From a checkpoint of a small transformer trained on Wikipedia.
Architecture: LayerNorm before each block, rotary positions, untied embeddings.
Each number is 128 + 24 x the weight over its row's rms, rounded and kept within 0 to 255. Layers, rows and columns count from 0. Numbers have three digits each. The size before them is the row's rms in percent of the matrix's.

# gate: layer 3 MLP gate, 1024x512, rms 0.0834, rows 19-43, columns 160-191
# up: layer 3 MLP up, 1024x512, rms 0.0838, rows 19-42, columns 160-191
# down: layer 3 MLP down (transposed), 1024x512, rms 0.0739, rows 19-42, columns 160-191
gate19 105:109148177114150128125161156176132144113130148127073118095129081122114111122126121147127140125092
up19 105:139129109121148126102124108104135151118163118112146130149104156131151145143156060111160159158120
down19 102:102129114107122122174105114097110124159140168134164124136133134120146144097132076152141154173105
gate20 088:127159128100158115123150151105129141103080100146149145116142148124103178103135143145148128138092
up20 097:139177153109090081152119129137134165119108115161135114109122185158098163084117123115135121133099
down20 107:152130109121142136109099159139119124148168123103093141159107090153159063145118113123108087119148
gate21 101:140155138112159137161120128133119127153090128120158121162086141132118153138164125138065135106142
up21 103:122086113125127099128163160108125215115108124131146092177137105141117137106150081106137111141103
down21 102:165122136097114156086153106128119139123094122126160165154115141116105126098155043121142121142133
gate22 094:083099113143164135105108169145098128123138121136128102103114113135139120188109133148149140137146
up22 099:161114142112120175111110122135071147120113125118171079138109081158152099104117154124128121115143
down22 096:129085071146130119138132174150135134140136130175125139121097101097138102081138135163109146170113
gate23 107:132136100106142128117111101148104145115108132144133159096143134119127099124111154096093112114115
up23 104:107097174144119116141102146193107134119121144125113133119109126121143095143157145148132178144118
down23 104:131131121115145134111118110136144127133078145158128133150112152134142144114124153100162133127081
gate24 098:086157142154098149110107134130142148137161157133094133165164146134116124137143159135142125117149
up24 098:115116104183130132110099123122125141107064096151174147137103137112073130131073129158153108132113
down24 101:086140105153101130107111121144151190140118147104075111123133121091113101093121136118077131162097
gate25 091:150137110105136153173171148112114085072121126132116160147124136143123163144154091176127115102082
up25 092:118165112123148103184103134113141128095187167184110139131118149126133098119162141098156175107136
down25 099:157116115111135105096092135115095120106114113168132112139094153147125113143178190095146135090106
gate26 096:139114110147101165131082115177144136135139105175111162147146068137124114131132126121137172144136
up26 105:059144089137115107154142145151145138120125117106141135121154126149192148169142137176089150141104
down26 105:139175155095126132134150132099098140136097114120093104133151137113151154144106150155153124148117
gate27 098:111133129121154113142160127157163124159117125090110114150121105097148114126078149140094142117138
up27 102:096164145100142122158109151153155081140134150133107145164139107115087159125155106146145117152159
down27 087:164152120091101117115099141143118134159155143131123134164131141103099101115126104100179140129128
gate28 112:090112128150105146139115148140142123131123159143144126126118142102151140179133122135143094133152
up28 111:076121097087083123148124146141131122119139133139098126126102195101140153157138174173145068154088
down28 098:138118125139166110130132136108115099084106138146143129131122102114145157154150136148141140099109
gate29 096:163132105107105059119149088141109133143102121161131101128109114164114138098103163135138168134128
up29 103:163132140094155116133136146102160132083081145161126072136125147113163123145106126143130123143101
down29 102:120128164151112151105112113107154119078098136132068117102086119126100155152122125050118136107123
gate30 107:097110109119141126189119117162185118087115110143142093154136153127115110139102089176123106127128
up30 099:118155131087104148158143127111133142147135105173124100125104099135120144157124130116125141116171
down30 105:124103135089202124091155100161137149121133124158102162132107118144130148133101070127170129157109
gate31 099:214141120166090111093115129133127150135102144133096107151124130126149148100098127119132149076137
up31 101:132149105163135107098135100110118113144126118121125098151098110116084140084150112136096131121154
down31 104:144155129119153125135105130128097132116103158115139132115104095118133154139109172121123142132135
gate32 090:078077116152123151140172157089137122126136151138159095125162150132106121150112136161149141155158
up32 087:106116154181100155142155130139089117129102103148131138127131147145133105157135106166159164121158
down32 098:116115119172140165093152143126117129148123122119127147106121112133156111162111145137143151145140
gate33 096:116101107176082075144128144129115102106138134163126089153145158131106095140126139088167097110112
up33 098:113135142097111113171152114106145095130097107120121129129119130144149135108133128112112145121129
down33 100:081127097146182086146117139137116119136109106138095147130114074139143126107107122134087100156152
gate34 107:140156095134143131122093142085125136113182152135109104149105140123156134155149153091089122129144
up34 103:146118137157126084123132126176121142142130104143156085099088145125150122150146090111137113103141
down34 098:113165135131122087084126128130099148148127130172097089097127171135146159129135131125178146137144
gate35 098:130137136156137119139147098131142116104101133121141111101171046129145136123175145129094158148130
up35 099:120125135126134147119132102133114114122173145119114148172132163135138120138140163143080134165167
down35 096:131123137115090132126166122186133137097124095065091187109165117103138097153100120153055135160142
gate36 092:168086124175115140100125155125123101119119116139113125143162118140053099100126147163135168112121
up36 097:109104120099150102119135111129120140131151132094124136077094120125150133069069125085123140114121
down36 100:138147117099134102119153113143105131168154109139112155151119088137155101128141119100103108101111
gate37 095:134119092142100119119115105111106146124107119151100117152119139161113148115134105146101146107117
up37 090:152129109140124145139119125142153118114135155117159080139147103134107139168113170112156114098135
down37 094:121163136168123146153134173151159145114109157133120130124111130109129196143132113128132163132118
gate38 102:140132143136123093123082135110134160133108116132102174110104153119110130162094142159134105079104
up38 094:126091116143137090161139156143134099104143095129106137112106130137124128143067085122117141138109
down38 103:107086077099145107132111084110109139132106121124116138186115176105153153135149139143135125098105
gate39 098:143144159080125099176164133130143154094091151135121084137136140136155134131165146154132133151144
up39 101:116125121171117097097153103108131107099145126140152171164099130107111170120178125149192102135147
down39 103:121123098141137102119120082137143125152146141146134124129095106111082106143069112095146090128127
gate40 098:129134105138139099112139171145110114134121148106143126090161091163171095133110099161119106126105
up40 101:151149143090126098146136111085078189120157149145110152119093145147123114079157107109126123128083
down40 100:146145129097144126174139151149133185107107092151123124147116142132155099150140154082109131157082
gate41 097:120163149148144130088147163123117123179160097185159150113112115105117141143145148113160163134103
up41 101:103109114103146157151125108114144119103115125134145136157136094068159076140095113167140121142098
down41 106:127151135134137151159119114156150110102150130154090118111202115119129120126127136131142117101142
gate42 100:083134117152160190124103122123134116114135160111132111128123166110095142149120120154168139148133
up42 103:110137147115118147146111155143090089112155131119107145124110119158133126174123114109141113117139
down42 102:158126118134108114117160124159117113108143121153097110078176124141132096158124110129111147125108
gate43 101:072113113097093181122090160115138112076131158150118151141117123112152138128119123138094193100159